Each number is 50 + 15 x the weight over its row's rms, rounded and kept within 0 to 99. Layers, rows and columns count from 0. The size before them is the row's rms in percent of the matrix's.

# o: layer 2 attention output (transposed), 192x192, rms 0.0455, rows 84-95,179-191, columns 96-143
# v: layer 2 attention value, 96x192, rms 0.0433, rows 84-95, columns 96-143
# gate: layer 2 MLP gate, 768x192, rms 0.0665, rows 0-33, columns 96-143
# up: layer 2 MLP up, 768x192, rms 0.0641, rows 0-33, columns 96-143
# down: layer 2 MLP down (transposed), 768x192, rms 0.0588, rows 0-32, columns 96-143
o179 102:68 58 58 63 35 66 48 61 39 72 69 44 58 70 42 24 59 53 73 55 47 48 53 39 56 48 39 40 57 55 75 59 63 63 81 52 59 64 59 56 80 75 49 46 55 36 52 38
v84 093:56 67 39 45 67 34 44 43 34 41 38 20 75 48 57 70 52 50 56 41 40 51 50 61 43 43 63 43 60 58 60 51 62 39 36 58 57 26 49 45 61 60 36 68 41 47 07 34
o84 099:45 31 49 35 59 55 58 49 34 72 62 66 35 73 43 37 54 34 47 40 25 20 48 40 74 31 63 77 51 45 43 78 43 69 32 55 36 51 55 73 47 26 54 47 43 47 82 60
o180 095:53 45 54 19 35 46 51 50 28 48 43 75 10 38 75 52 45 45 51 66 60 66 69 63 50 36 46 49 61 64 44 55 40 31 42 67 64 54 48 44 34 38 31 51 23 63 42 54
v85 095:79 51 42 74 64 30 32 34 40 48 64 50 59 44 45 52 49 70 35 54 35 53 72 37 50 87 40 49 56 61 54 59 42 64 68 58 31 31 34 53 32 54 20 29 38 50 46 42
o85 090:37 45 44 58 49 68 59 56 63 34 45 55 37 44 61 48 34 38 47 73 54 57 33 53 49 28 55 64 52 62 70 48 41 56 49 67 14 64 47 36 31 13 36 41 43 64 23 54
o181 103:48 49 76 62 70 55 50 42 45 19 50 28 47 37 54 48 57 13 54 45 62 82 40 44 70 53 47 42 48 45 38 45 40 33 55 45 63 63 56 26 61 37 44 58 14 70 61 31
v86 105:41 25 41 45 41 38 31 51 49 59 44 50 46 57 26 62 42 36 49 39 78 37 44 49 39 76 57 42 36 12 19 63 43 46 43 58 13 13 60 62 43 49 66 76 31 43 44 32
o86 109:28 53 60 51 48 53 32 48 18 40 41 49 33 70 58 47 38 35 68 45 37 75 65 81 64 36 37 73 60 26 32 48 78 65 54 29 52 34 77 25 18 27 65 51 44 52 34 59
o182 099:43 34 47 55 78 52 18 54 38 63 56 53 63 97 58 46 49 78 29 47 35 63 75 46 49 37 46 36 60 49 76 55 52 75 47 39 50 61 50 69 58 49 64 61 45 41 20 50
v87 093:38 51 58 27 55 63 34 57 75 63 67 55 27 52 54 62 88 32 57 52 35 76 57 64 55 50 50 88 43 43 59 44 75 45 60 37 54 56 76 44 57 40 31 40 30 63 40 37
o87 082:80 28 39 86 64 35 82 55 62 49 36 54 55 50 49 57 73 69 57 46 71 65 57 46 48 59 47 45 68 39 63 20 45 14 66 51 46 30 71 68 45 30 38 41 21 35 60 46
o183 098:46 54 64 43 24 46 58 41 27 38 39 53 74 30 31 59 72 21 71 48 56 68 49 70 26 32 52 57 57 66 54 62 45 70 63 49 44 47 45 63 42 41 59 44 63 57 62 78
v88 090:38 47 52 46 49 19 40 44 44 69 64 50 41 55 61 51 33 41 39 55 41 59 46 56 31 70 59 34 47 57 33 56 30 59 76 45 25 71 51 40 17 45 76 47 44 20 68 67
o88 094:58 51 50 37 34 47 64 33 34 69 60 45 50 42 15 40 40 65 41 41 58 53 41 45 24 29 42 40 63 47 52 64 57 60 62 32 71 42 73 60 29 60 48 47 47 48 44 73
o184 087:49 79 43 36 47 69 41 42 33 76 22 40 59 46 51 70 58 22 57 43 32 19 38 71 43 40 77 55 46 55 34 74 42 67 51 54 58 24 49 48 38 33 55 21 44 63 71 32
v89 101:48 68 52 38 23 27 59 23 60 49 46 51 75 56 46 44 66 49 54 60 82 28 53 67 22 66 29 70 71 31 73 52 33 53 39 54 42 55 62 50 72 69 35 47 32 51 53 50
o89 108:48 32 43 45 67 49 46 68 81 28 36 78 20 52 48 42 25 72 52 49 73 36 51 37 50 57 54 66 56 76 70 54 62 46 55 54 64 48 46 46 75 46 39 53 43 62 62 42
o185 096:47 38 61 67 34 44 50 35 34 28 89 43 51 55 67 29 57 45 48 50 60 96 45 48 55 36 50 53 59 30 43 63 68 62 51 59 29 60 63 58 19 69 32 64 58 49 68 48
v90 103:56 18 39 50 35 69 53 61 77 60 23 44 54 45 39 68 73 38 45 74 65 64 35 42 85 50 43 69 60 58 53 43 53 52 60 61 53 48 45 47 49 68 36 27 32 40 48 53
o90 102:42 38 80 49 31 73 86 69 30 51 66 47 64 41 66 26 62 44 41 65 41 60 55 50 24 37 33 60 65 56 56 38 54 51 45 55 61 46 48 44 37 28 47 49 83 45 36 48
o186 093:27 60 57 55 38 42 53 54 78 78 43 44 41 56 52 36 39 50 63 62 75 62 46 46 26 52 30 35 58 44 47 38 51 61 80 39 47 51 28 60 70 24 54 54 20 48 60 68
v91 110:47 45 65 57 48 50 80 43 57 45 61 67 57 63 56 55 40 32 52 56 33 77 43 60 46 60 41 60 54 58 51 31 72 58 36 52 22 42 58 64 41 33 63 45 57 51 57 33
o91 118:40 64 25 43 40 45 44 52 73 59 44 50 50 86 41 23 55 44 50 50 50 50 51 47 44 34 37 25 56 73 55 64 47 64 62 63 63 56 51 42 66 53 45 51 53 52 72 22
o187 101:40 48 57 45 68 33 33 55 67 24 37 69 33 73 63 40 77 40 74 52 53 64 36 38 59 86 58 25 39 53 32 55 58 21 39 27 45 39 70 10 47 45 36 66 37 71 43 47
v92 103:13 46 60 68 57 49 39 40 46 58 68 75 52 50 47 54 60 37 37 44 59 74 47 64 55 35 65 08 32 41 36 33 38 34 47 46 65 25 57 74 37 47 73 37 44 67 57 36
o92 104:43 60 11 29 39 42 28 10 37 60 36 45 43 54 54 71 46 66 74 50 57 45 49 58 49 57 65 53 47 42 61 65 63 59 52 52 31 47 32 57 69 85 56 52 56 26 36 33
o188 103:22 70 41 73 42 69 35 60 66 50 34 44 74 63 31 50 47 45 50 31 30 42 26 65 23 54 54 52 60 89 58 50 28 36 42 40 43 62 77 38 54 41 77 49 77 44 67 39
v93 108:28 57 30 37 29 19 51 67 55 48 75 75 54 64 83 63 57 73 44 41 57 49 39 59 61 33 17 01 74 58 42 33 59 48 70 50 72 50 51 55 48 46 46 61 49 41 84 74
o93 107:74 20 48 37 51 78 47 63 59 49 54 68 39 61 52 35 55 45 58 27 66 50 49 60 60 64 38 43 52 37 47 71 30 11 40 31 60 46 71 40 67 71 65 46 62 58 69 62
o189 104:43 69 37 56 80 60 40 38 73 90 52 43 75 87 47 46 41 62 19 47 40 34 43 46 28 58 46 79 46 56 66 74 61 88 49 59 44 51 63 70 68 71 55 32 62 50 50 35
v94 104:55 83 66 44 51 50 45 62 48 45 57 49 64 58 40 74 56 34 67 45 57 40 56 48 74 60 47 57 53 38 54 51 70 34 64 42 99 51 42 67 54 73 45 53 41 31 19 78
o94 115:43 30 66 67 59 29 60 92 73 33 54 83 32 68 57 63 62 31 46 43 50 33 44 41 50 57 77 51 63 60 46 37 46 38 59 50 20 33 33 49 41 17 63 50 41 47 69 67
o190 100:50 77 49 12 41 64 64 44 42 56 73 53 43 26 67 43 33 51 39 55 67 58 39 55 54 12 67 70 43 27 57 52 65 60 59 86 41 55 38 56 38 37 62 64 58 46 70 47
v95 113:40 33 67 65 32 62 37 17 43 39 47 48 84 40 42 43 65 43 45 71 23 77 49 46 56 26 83 60 43 58 31 54 29 49 66 50 59 51 57 53 14 44 55 65 37 48 35 46
o95 111:58 75 29 46 48 72 51 34 14 71 18 34 54 44 32 68 38 63 84 58 12 35 30 65 60 52 55 38 44 42 92 72 52 72 52 34 53 68 59 44 62 75 40 62 48 59 26 32
o191 104:21 52 17 53 43 53 46 67 68 54 54 53 45 26 62 65 46 75 38 79 31 54 65 54 41 29 44 43 38 50 56 35 50 32 28 54 30 48 67 56 45 48 68 46 35 63 38 34
gate0 098:32 78 49 58 48 56 82 52 35 39 60 42 56 50 35 30 47 51 77 57 37 69 60 35 33 69 93 67 50 59 64 54 44 61 50 63 61 29 51 65 56 37 42 65 56 56 58 65
up0 098:42 32 64 38 34 58 45 72 00 58 61 44 26 36 62 45 47 73 57 41 34 37 60 42 46 38 39 53 34 28 37 21 42 63 70 50 39 31 53 63 74 55 52 44 40 53 41 48
down0 100:65 49 72 46 32 36 56 31 41 70 47 50 38 55 57 73 67 44 26 24 18 44 62 47 52 60 45 59 49 22 62 48 63 53 47 30 48 34 62 62 28 33 66 43 36 28 74 18
gate1 102:35 38 50 35 41 68 56 48 43 54 37 53 31 48 33 51 65 35 26 28 44 65 49 40 43 66 46 37 58 32 43 44 52 41 53 40 53 66 40 30 33 70 15 54 29 50 63 74
up1 094:52 40 27 57 54 43 32 59 50 59 87 79 34 64 67 58 52 35 69 77 33 20 71 54 32 44 23 80 50 75 35 40 45 34 41 32 57 49 35 36 50 35 58 35 67 17 48 43
down1 097:47 38 63 34 49 55 52 47 90 32 41 71 25 30 49 46 62 39 33 67 63 55 84 24 58 64 31 48 37 63 44 43 35 35 38 51 39 32 74 51 76 39 43 34 59 54 41 38
gate2 093:39 57 64 47 63 72 51 27 67 52 44 52 68 28 58 42 92 82 48 48 66 44 58 46 43 60 46 49 47 59 44 44 53 47 69 49 62 49 41 35 70 58 47 78 56 38 62 56
up2 093:40 54 57 31 27 48 64 65 43 55 74 50 64 46 45 29 25 74 54 41 32 48 59 40 17 68 66 65 63 65 44 56 13 30 60 53 58 57 57 35 79 60 21 33 62 58 58 69
down2 098:32 62 52 67 58 68 59 56 49 50 24 66 61 74 61 64 49 64 24 19 69 41 46 43 46 56 58 53 51 56 47 58 53 45 50 67 36 68 71 60 24 62 38 55 54 47 90 80
gate3 097:71 35 43 59 58 74 31 53 51 49 26 48 32 82 48 45 37 37 75 37 40 23 65 38 61 28 70 36 64 34 46 40 45 48 63 37 55 45 59 16 71 58 52 33 44 49 52 62
up3 095:52 37 75 46 47 20 14 40 40 55 66 30 70 52 50 56 23 57 59 48 44 42 46 67 31 55 81 56 58 09 40 49 36 82 33 50 36 48 51 71 52 40 83 33 51 19 55 66
down3 096:70 64 35 55 50 69 52 42 59 57 41 33 57 72 43 28 49 53 58 61 32 53 53 39 33 24 80 53 37 39 45 38 78 46 54 12 58 27 39 36 52 72 46 36 32 63 62 47
gate4 103:35 51 61 52 67 91 24 41 42 38 37 49 52 39 41 55 36 57 48 33 52 41 52 67 74 60 39 54 52 49 69 57 55 58 50 46 79 58 15 28 80 47 90 39 81 38 85 36
up4 104:54 35 41 39 55 46 36 32 35 44 38 59 37 36 56 34 57 46 33 69 56 49 52 61 08 33 47 94 66 45 68 39 43 54 48 43 32 56 68 30 40 26 45 46 31 47 36 43
down4 102:42 56 44 57 65 68 51 65 40 29 56 16 56 38 38 69 38 48 39 36 56 63 54 57 55 30 26 53 44 63 47 60 56 61 51 44 70 56 45 49 75 40 69 46 67 51 49 49
gate5 098:34 32 40 42 70 79 41 23 54 20 31 58 49 38 72 36 36 57 76 61 71 44 42 87 48 55 47 39 63 44 53 38 34 34 41 43 66 58 64 50 44 45 46 50 50 50 23 48
up5 098:48 79 28 61 74 35 34 24 54 26 49 26 72 60 60 78 37 57 22 45 40 42 70 42 56 62 38 57 61 63 22 46 39 25 66 44 51 53 59 37 40 62 46 42 55 25 48 38
down5 101:66 67 71 48 41 62 57 64 68 66 63 33 54 52 36 65 43 65 39 82 69 35 37 45 31 36 71 47 66 58 56 43 26 38 46 44 59 84 51 42 39 23 47 55 49 43 41 46
gate6 101:54 68 43 62 29 63 47 45 39 63 58 65 42 67 39 59 41 49 36 37 39 68 62 44 50 50 40 44 37 50 86 76 54 35 73 62 34 39 39 75 48 46 68 61 64 59 79 58
up6 100:58 41 51 27 26 55 57 49 46 61 46 50 53 55 48 43 51 76 78 17 36 37 41 73 66 59 67 36 58 50 77 55 74 35 29 45 30 22 25 56 54 43 30 82 48 59 60 50
down6 104:81 81 43 53 18 43 53 56 58 61 52 36 50 61 68 62 62 61 63 23 71 30 68 66 83 55 71 45 63 38 59 45 65 29 08 74 58 65 65 55 33 35 65 80 73 57 66 57
gate7 105:51 66 53 55 63 65 28 31 14 30 46 47 75 62 68 54 56 62 44 53 44 48 30 22 63 37 61 35 63 48 58 57 29 42 47 63 58 42 46 55 57 48 47 08 73 45 40 50
up7 103:44 42 32 52 69 45 42 55 45 77 31 58 50 63 33 52 61 68 52 66 47 42 67 54 63 38 41 27 21 80 42 56 52 33 74 35 42 44 29 48 20 30 46 47 50 47 64 43
down7 104:46 48 65 37 68 33 47 39 15 64 60 44 60 74 71 34 49 56 47 59 52 43 76 49 46 37 41 58 64 55 49 59 54 33 46 37 21 52 10 36 30 28 67 26 68 48 47 65
gate8 103:48 50 45 49 34 47 41 77 45 36 42 45 63 61 35 53 51 40 68 64 42 43 55 39 45 52 43 69 66 30 69 32 34 39 43 65 61 61 80 47 47 57 69 36 58 69 66 56
up8 104:62 33 34 35 43 31 47 68 22 41 22 53 43 41 50 49 49 68 67 25 56 44 56 68 34 37 57 70 56 36 69 28 42 39 55 76 57 49 78 81 43 74 60 19 63 57 99 60
down8 098:77 45 60 56 56 37 44 59 51 63 28 53 61 73 49 41 48 58 55 45 42 44 50 77 46 52 40 75 63 37 56 33 45 16 47 64 34 42 47 51 68 60 69 36 61 32 72 76
gate9 102:42 67 58 54 41 45 53 52 62 57 38 45 43 60 50 46 73 41 45 20 31 49 63 39 18 31 66 57 40 84 59 48 49 60 51 64 52 36 37 34 56 43 41 55 43 37 45 42
up9 104:65 44 43 61 81 70 42 45 61 54 35 56 67 38 58 44 46 50 52 43 40 34 17 83 47 56 51 36 56 77 49 34 51 76 43 53 46 51 62 55 22 38 95 49 26 52 70 40
down9 104:30 48 45 67 45 47 54 68 62 59 54 41 34 30 48 48 37 66 65 39 51 23 66 48 62 55 49 68 61 40 42 73 54 24 63 45 60 45 41 77 50 35 29 52 70 44 77 47
gate10 101:41 54 57 48 38 62 50 31 51 66 47 55 59 26 57 44 43 72 64 39 39 68 60 57 12 37 79 47 44 86 43 57 76 48 37 44 56 44 55 56 62 49 81 64 49 32 82 56
up10 099:49 23 42 44 39 25 57 33 45 25 65 57 49 07 18 79 58 83 72 51 41 37 42 46 39 30 41 55 68 39 66 62 38 50 30 49 59 49 67 54 55 79 39 25 59 73 65 33
down10 102:59 42 58 42 65 56 35 59 53 35 24 60 37 83 66 33 61 43 31 50 39 44 29 62 41 51 58 21 58 76 66 47 67 78 84 78 65 70 55 49 37 23 69 47 59 40 60 65
gate11 099:74 39 35 50 61 56 61 34 67 54 62 87 71 46 55 50 54 33 50 49 48 25 81 27 46 45 43 41 52 47 59 42 45 47 37 52 28 32 33 65 56 51 56 74 41 77 78 53
up11 099:47 41 57 49 31 52 68 85 81 69 76 66 48 57 50 52 57 50 49 56 66 78 68 48 53 56 54 39 37 68 39 57 72 41 56 56 72 38 44 51 34 53 36 47 18 48 30 41
down11 101:64 55 28 42 65 64 63 64 32 42 77 46 38 49 40 45 35 48 36 58 37 45 77 33 37 57 61 77 54 66 79 52 24 76 47 49 30 57 52 29 47 33 84 26 65 46 08 43
gate12 100:26 45 38 51 68 62 37 51 80 46 78 46 14 59 47 43 60 54 49 54 60 51 60 39 49 52 73 59 40 71 46 43 58 41 20 51 25 78 46 56 79 20 47 39 37 44 59 69
up12 096:51 52 39 58 31 62 33 51 53 53 47 72 50 30 43 68 33 65 45 67 36 47 53 76 65 92 32 48 19 65 57 71 49 44 55 38 49 38 40 28 64 42 37 53 59 49 46 59
down12 099:89 50 51 34 42 48 71 40 61 56 41 60 54 52 86 64 39 40 58 82 55 44 56 51 67 65 47 55 61 64 68 44 44 46 37 46 35 60 46 33 41 34 76 42 40 38 28 88
gate13 100:50 64 28 51 40 30 27 26 58 28 48 64 50 27 29 43 23 51 40 49 48 42 46 73 64 54 49 22 42 49 63 59 50 52 56 24 82 61 43 83 54 45 44 36 36 61 60 44
up13 105:35 35 42 45 69 95 63 52 54 68 37 46 59 59 35 38 53 34 37 09 59 45 36 57 52 98 41 53 40 60 54 45 63 49 56 52 29 56 49 58 42 71 55 75 49 51 38 73
down13 103:66 14 48 51 44 51 31 37 49 59 69 48 50 55 64 64 19 63 36 40 38 55 47 44 53 65 39 35 75 74 42 46 54 49 54 70 63 72 43 40 39 33 50 55 52 35 38 38
gate14 097:52 67 69 42 38 55 53 79 39 24 42 40 37 68 53 26 47 35 40 67 47 42 22 36 58 57 34 65 68 64 53 45 47 54 59 25 72 85 73 40 64 23 49 51 68 21 62 48
up14 095:58 48 38 42 08 47 68 69 51 63 94 31 36 57 30 31 48 36 65 43 54 53 24 32 35 75 55 44 62 54 21 32 48 42 55 43 52 42 61 72 38 46 48 81 29 65 80 81
down14 095:52 37 59 55 71 44 70 29 32 53 52 44 50 41 77 52 74 65 43 41 56 46 82 48 65 74 68 48 65 19 32 55 56 36 32 49 35 17 48 19 25 41 77 47 32 80 68 58
gate15 111:69 51 63 44 26 43 32 32 46 43 61 40 12 38 52 38 29 53 48 70 40 37 60 32 75 51 70 53 42 44 91 47 77 62 60 30 33 52 61 59 43 35 31 59 44 34 64 32
up15 108:40 44 45 25 64 20 63 46 45 38 45 50 50 56 55 29 36 55 50 57 76 52 52 51 50 29 33 47 53 35 74 45 50 67 35 66 53 50 55 36 30 34 02 52 45 46 70 37
down15 110:62 82 41 57 60 49 57 53 48 56 33 72 52 62 39 42 57 62 61 58 52 44 60 42 50 39 40 55 30 68 88 33 59 69 64 19 53 33 80 77 48 42 25 51 52 38 53 24
gate16 095:44 45 37 64 42 59 53 42 60 52 46 45 68 45 60 56 40 67 59 59 51 22 57 65 63 52 12 95 50 16 73 66 44 48 27 72 36 58 47 40 69 48 46 29 33 25 40 74
up16 096:68 04 46 45 72 64 54 39 33 33 29 71 67 53 53 52 57 63 37 50 47 44 52 44 48 66 09 64 58 23 47 53 46 56 51 77 38 30 46 40 75 48 35 60 60 39 32 59
down16 099:58 41 64 54 59 49 61 50 62 57 42 68 62 51 46 40 55 55 58 40 43 34 50 44 49 33 53 56 52 26 19 57 61 58 64 35 86 74 25 48 24 51 47 70 23 68 39 73
gate17 102:78 73 63 29 48 59 53 53 56 41 39 38 53 66 40 64 52 41 52 51 59 71 73 58 40 37 55 77 47 42 50 30 87 25 51 61 55 49 43 20 61 45 38 57 28 59 63 39
up17 104:64 74 70 55 63 31 49 41 71 43 45 57 38 57 48 63 26 32 37 64 51 77 45 59 27 35 60 58 59 45 51 64 60 34 42 73 32 36 60 48 75 85 72 52 55 77 51 28
down17 103:42 54 52 45 74 57 49 50 51 47 54 51 40 31 34 36 79 63 36 19 63 62 58 47 60 21 27 36 72 61 42 56 32 35 47 42 89 65 75 63 60 48 44 53 53 48 50 65
gate18 105:48 50 05 71 30 40 38 48 57 35 48 36 54 76 61 43 33 37 48 51 26 65 58 55 25 37 74 30 29 33 58 41 48 44 46 60 27 62 58 49 65 33 31 35 54 50 67 49
up18 102:30 52 19 68 37 36 57 58 28 54 44 70 54 59 45 43 23 71 56 47 45 39 66 48 69 42 93 35 46 43 65 55 52 45 43 67 50 33 38 65 51 38 61 42 50 57 33 70
down18 098:24 49 36 61 45 31 40 45 51 33 57 23 52 70 50 23 44 68 41 27 43 62 46 61 33 45 88 50 39 76 47 24 56 51 65 68 68 64 56 40 75 56 59 43 47 54 40 52
gate19 092:25 23 42 52 42 68 49 58 37 41 63 22 67 47 36 31 20 39 60 34 67 53 62 38 38 68 62 60 45 62 39 53 23 53 33 50 68 81 45 52 43 51 38 48 76 24 50 30
up19 093:39 42 46 72 55 66 61 30 44 52 57 38 68 77 43 42 71 08 41 40 17 74 66 62 46 49 44 64 23 42 51 48 29 55 53 56 52 52 37 47 17 71 40 41 64 65 41 58
down19 093:44 33 55 57 80 50 60 77 71 46 51 32 50 55 50 63 60 54 26 75 56 55 35 20 85 74 56 43 45 65 69 54 50 56 61 91 48 49 24 40 54 67 37 55 59 34 46 48
gate20 098:50 55 38 41 71 40 46 36 79 58 83 42 41 40 54 56 15 25 20 40 47 34 58 24 44 42 45 44 57 64 56 54 46 45 55 30 65 36 44 65 69 34 62 68 30 41 62 32
up20 101:75 64 63 62 56 58 64 58 37 18 79 69 42 37 81 58 55 45 46 72 59 41 40 45 23 38 81 33 62 60 57 39 64 70 49 75 49 29 57 57 35 58 59 55 46 61 37 57
down20 101:35 54 17 58 49 12 55 64 11 49 63 57 51 35 74 56 54 41 46 58 44 33 32 55 34 41 57 51 65 42 25 45 55 59 63 72 37 39 38 65 68 38 31 51 40 40 75 46
gate21 091:27 61 15 43 58 41 43 59 55 54 46 68 58 52 71 55 49 46 71 40 32 47 33 76 46 78 53 56 38 11 57 59 51 52 46 43 77 42 49 55 66 46 69 43 68 45 52 50
up21 090:40 12 66 59 39 55 56 89 20 36 37 58 37 52 62 60 66 47 45 43 49 48 69 35 35 49 39 61 37 41 63 30 54 98 43 42 49 56 51 72 59 59 49 62 41 34 47 56
down21 092:42 16 40 37 47 63 54 74 71 62 48 34 54 63 54 53 46 64 37 59 52 61 63 41 39 60 73 70 46 46 49 50 58 66 36 41 53 63 47 46 64 53 50 53 65 12 56 48
gate22 100:61 55 39 59 50 51 23 29 60 24 43 54 52 46 70 79 52 47 61 26 71 33 33 59 46 62 69 61 26 27 36 84 53 50 47 47 79 60 76 53 35 46 47 20 66 20 56 56
up22 100:44 46 49 47 64 41 46 42 45 55 68 51 61 41 57 55 67 43 65 26 69 43 38 54 83 37 75 78 45 57 24 67 52 50 38 51 51 49 71 41 60 43 54 60 35 28 78 12
down22 097:54 48 48 19 65 23 61 34 62 38 74 35 60 11 38 56 59 49 46 37 62 54 55 46 43 69 57 68 45 38 26 40 61 40 43 63 50 39 62 45 44 67 70 54 43 35 63 26
gate23 096:53 34 47 32 59 41 24 68 38 57 43 45 19 55 44 79 42 69 18 45 47 53 69 73 46 38 74 78 42 43 58 72 58 56 29 59 18 51 40 41 33 50 69 25 52 39 52 50
up23 093:43 69 51 32 43 68 18 49 43 51 29 64 52 71 50 38 68 71 50 41 42 46 47 46 41 67 54 41 38 47 47 67 81 38 35 58 40 31 48 50 37 52 47 57 51 46 27 42
down23 094:33 52 49 50 54 53 33 62 34 74 60 33 70 36 48 18 63 60 47 30 47 55 71 51 66 37 55 71 38 74 41 49 74 38 46 28 82 39 59 47 43 64 26 31 49 48 34 49
gate24 107:60 34 57 44 38 30 45 29 48 39 48 77 54 48 65 50 23 20 68 72 54 48 51 66 58 70 38 50 57 39 51 55 45 53 64 39 30 69 70 36 36 24 46 45 71 54 44 57
up24 101:49 38 56 45 54 40 57 31 84 35 56 48 31 43 52 46 49 22 32 51 40 48 48 46 45 75 73 06 64 47 42 54 39 40 47 56 73 59 21 39 67 34 61 50 75 38 54 36
down24 102:27 44 46 66 43 34 61 34 57 66 44 68 43 49 54 51 40 13 66 73 59 41 45 75 35 76 53 39 81 45 56 54 32 21 68 64 24 57 29 30 50 49 67 42 60 49 67 43
gate25 092:61 52 51 46 46 65 56 61 56 47 45 54 62 43 49 43 43 20 27 37 63 63 58 54 26 55 74 59 31 35 39 52 19 68 43 47 51 33 56 58 48 33 80 87 60 51 57 62
up25 098:46 57 48 73 57 49 38 41 43 56 57 64 80 38 49 57 40 57 34 20 20 43 77 56 17 43 35 41 52 59 31 76 51 68 41 59 52 34 70 60 51 38 55 50 46 67 70 33
down25 100:27 82 42 23 69 50 54 51 32 63 41 48 66 49 61 43 42 66 63 34 56 38 36 53 52 41 48 33 20 44 30 80 59 36 51 63 43 41 45 60 41 52 63 55 46 49 38 44
gate26 087:71 25 26 42 42 39 42 11 45 24 63 28 30 60 34 57 37 59 38 56 50 28 80 30 59 89 56 56 74 44 41 49 70 62 57 47 70 45 48 50 48 42 64 64 57 45 31 66
up26 085:70 44 51 67 34 34 59 44 42 34 53 36 37 20 54 47 52 66 49 45 59 62 42 69 48 27 50 51 49 71 58 71 49 28 53 61 54 54 74 79 27 17 76 61 46 30 51 16
down26 091:32 47 59 57 65 54 46 58 55 70 52 38 54 37 66 43 71 48 39 43 36 49 41 58 45 35 44 54 37 58 59 45 50 63 53 69 55 44 43 54 22 29 59 41 62 22 58 21
gate27 100:42 51 41 30 30 64 37 47 55 50 67 63 97 39 54 49 31 56 73 23 49 40 41 52 49 69 52 38 59 45 61 34 20 37 45 43 52 26 45 55 49 54 66 45 44 35 58 43
up27 103:45 31 44 57 41 71 22 50 70 53 28 42 51 67 55 33 48 47 51 46 60 90 67 30 40 42 60 47 33 51 49 57 43 54 69 79 69 61 48 50 37 74 12 30 54 90 26 71
down27 106:26 24 43 67 34 31 24 76 54 42 59 69 66 68 29 49 22 47 29 27 43 67 58 51 48 40 57 49 35 28 74 63 45 56 86 51 81 58 62 36 61 52 25 46 57 52 14 62
gate28 100:57 20 38 51 50 59 57 53 63 37 40 34 35 61 59 90 54 60 51 41 63 57 50 65 49 34 46 47 74 49 59 37 42 43 77 49 82 72 31 72 63 37 45 58 45 43 65 21
up28 099:63 29 55 29 55 60 45 58 52 33 33 37 44 40 27 48 75 40 53 47 65 30 61 67 40 41 64 34 66 71 57 33 60 56 60 48 33 43 47 61 21 44 55 68 19 63 42 58
down28 103:45 15 77 55 74 66 35 49 37 37 25 32 35 45 32 70 61 39 43 62 46 62 34 68 42 47 51 43 56 47 73 26 48 72 51 38 54 59 49 67 34 34 59 40 58 56 60 33
gate29 103:42 62 59 54 48 33 35 49 60 39 26 61 30 35 31 42 51 53 58 45 77 47 61 63 55 70 51 81 58 41 64 55 53 20 61 56 68 56 70 58 47 52 48 53 68 40 51 46
up29 105:44 43 67 48 63 55 53 60 36 57 91 37 67 66 63 44 55 49 39 43 07 75 66 59 43 54 56 38 42 45 45 47 63 78 55 58 32 53 32 54 44 53 58 48 43 62 68 51
down29 105:49 41 68 25 59 48 55 66 30 39 60 48 62 62 55 46 61 48 31 62 47 52 45 33 50 78 42 22 70 43 69 54 61 48 55 51 54 49 23 29 45 60 61 51 66 55 69 48
gate30 088:58 57 65 37 40 54 68 57 41 28 50 76 56 43 51 61 41 55 10 49 52 50 53 58 43 47 46 38 25 48 44 37 63 37 28 69 38 13 40 63 53 87 81 28 51 46 51 78
up30 088:66 60 26 38 41 53 74 53 38 40 32 30 24 56 55 59 43 33 51 64 46 40 37 43 52 58 61 21 30 44 59 59 42 41 70 47 47 40 67 70 52 28 29 64 08 36 34 32
down30 091:32 40 62 43 57 21 46 32 57 59 15 22 46 43 53 76 62 50 10 63 28 40 48 62 40 60 34 57 60 31 13 41 47 27 55 64 76 72 37 58 47 58 69 67 57 74 29 39
gate31 083:33 60 74 32 49 62 72 75 36 53 45 56 37 29 72 67 54 29 22 67 53 43 75 33 37 59 61 52 50 48 54 70 90 54 26 38 52 54 58 42 59 84 70 29 53 45 43 82
up31 084:47 56 59 61 48 37 52 49 66 26 14 66 55 57 59 70 78 62 68 25 32 35 60 63 44 58 60 33 40 55 62 64 39 48 54 82 43 42 28 38 17 47 57 35 33 65 66 45
down31 086:34 54 53 61 72 39 46 18 26 47 36 63 80 53 62 91 52 29 53 39 44 67 53 50 45 52 58 45 53 61 86 61 40 75 38 41 20 38 62 58 48 36 51 39 75 34 54 50
gate32 099:67 56 54 43 30 23 65 50 56 39 69 90 25 53 55 57 58 60 66 65 59 53 54 33 59 49 59 40 58 45 44 85 48 38 55 59 46 57 39 52 69 64 42 46 54 53 53 53
up32 100:74 34 73 41 33 29 74 55 62 55 46 29 29 31 47 53 86 81 51 56 60 66 73 26 50 56 75 56 71 40 33 39 33 71 45 55 36 64 44 47 30 62 52 40 67 53 58 54
down32 102:56 53 50 84 58 44 78 33 50 53 68 29 68 20 55 56 47 52 53 39 42 51 63 39 51 50 43 48 58 51 55 37 23 45 54 51 34 76 53 60 31 44 33 41 47 77 53 58
gate33 099:45 73 27 27 55 62 61 52 89 39 66 71 66 51 42 19 80 13 35 60 50 67 56 52 58 70 42 50 55 54 51 51 79 39 35 22 71 61 70 45 53 62 80 67 71 36 62 54
up33 099:50 59 34 32 37 49 51 34 52 37 56 57 45 42 44 58 51 20 65 56 63 68 71 28 62 73 77 60 45 47 62 62 74 52 44 67 32 23 51 37 48 54 26 55 42 26 60 61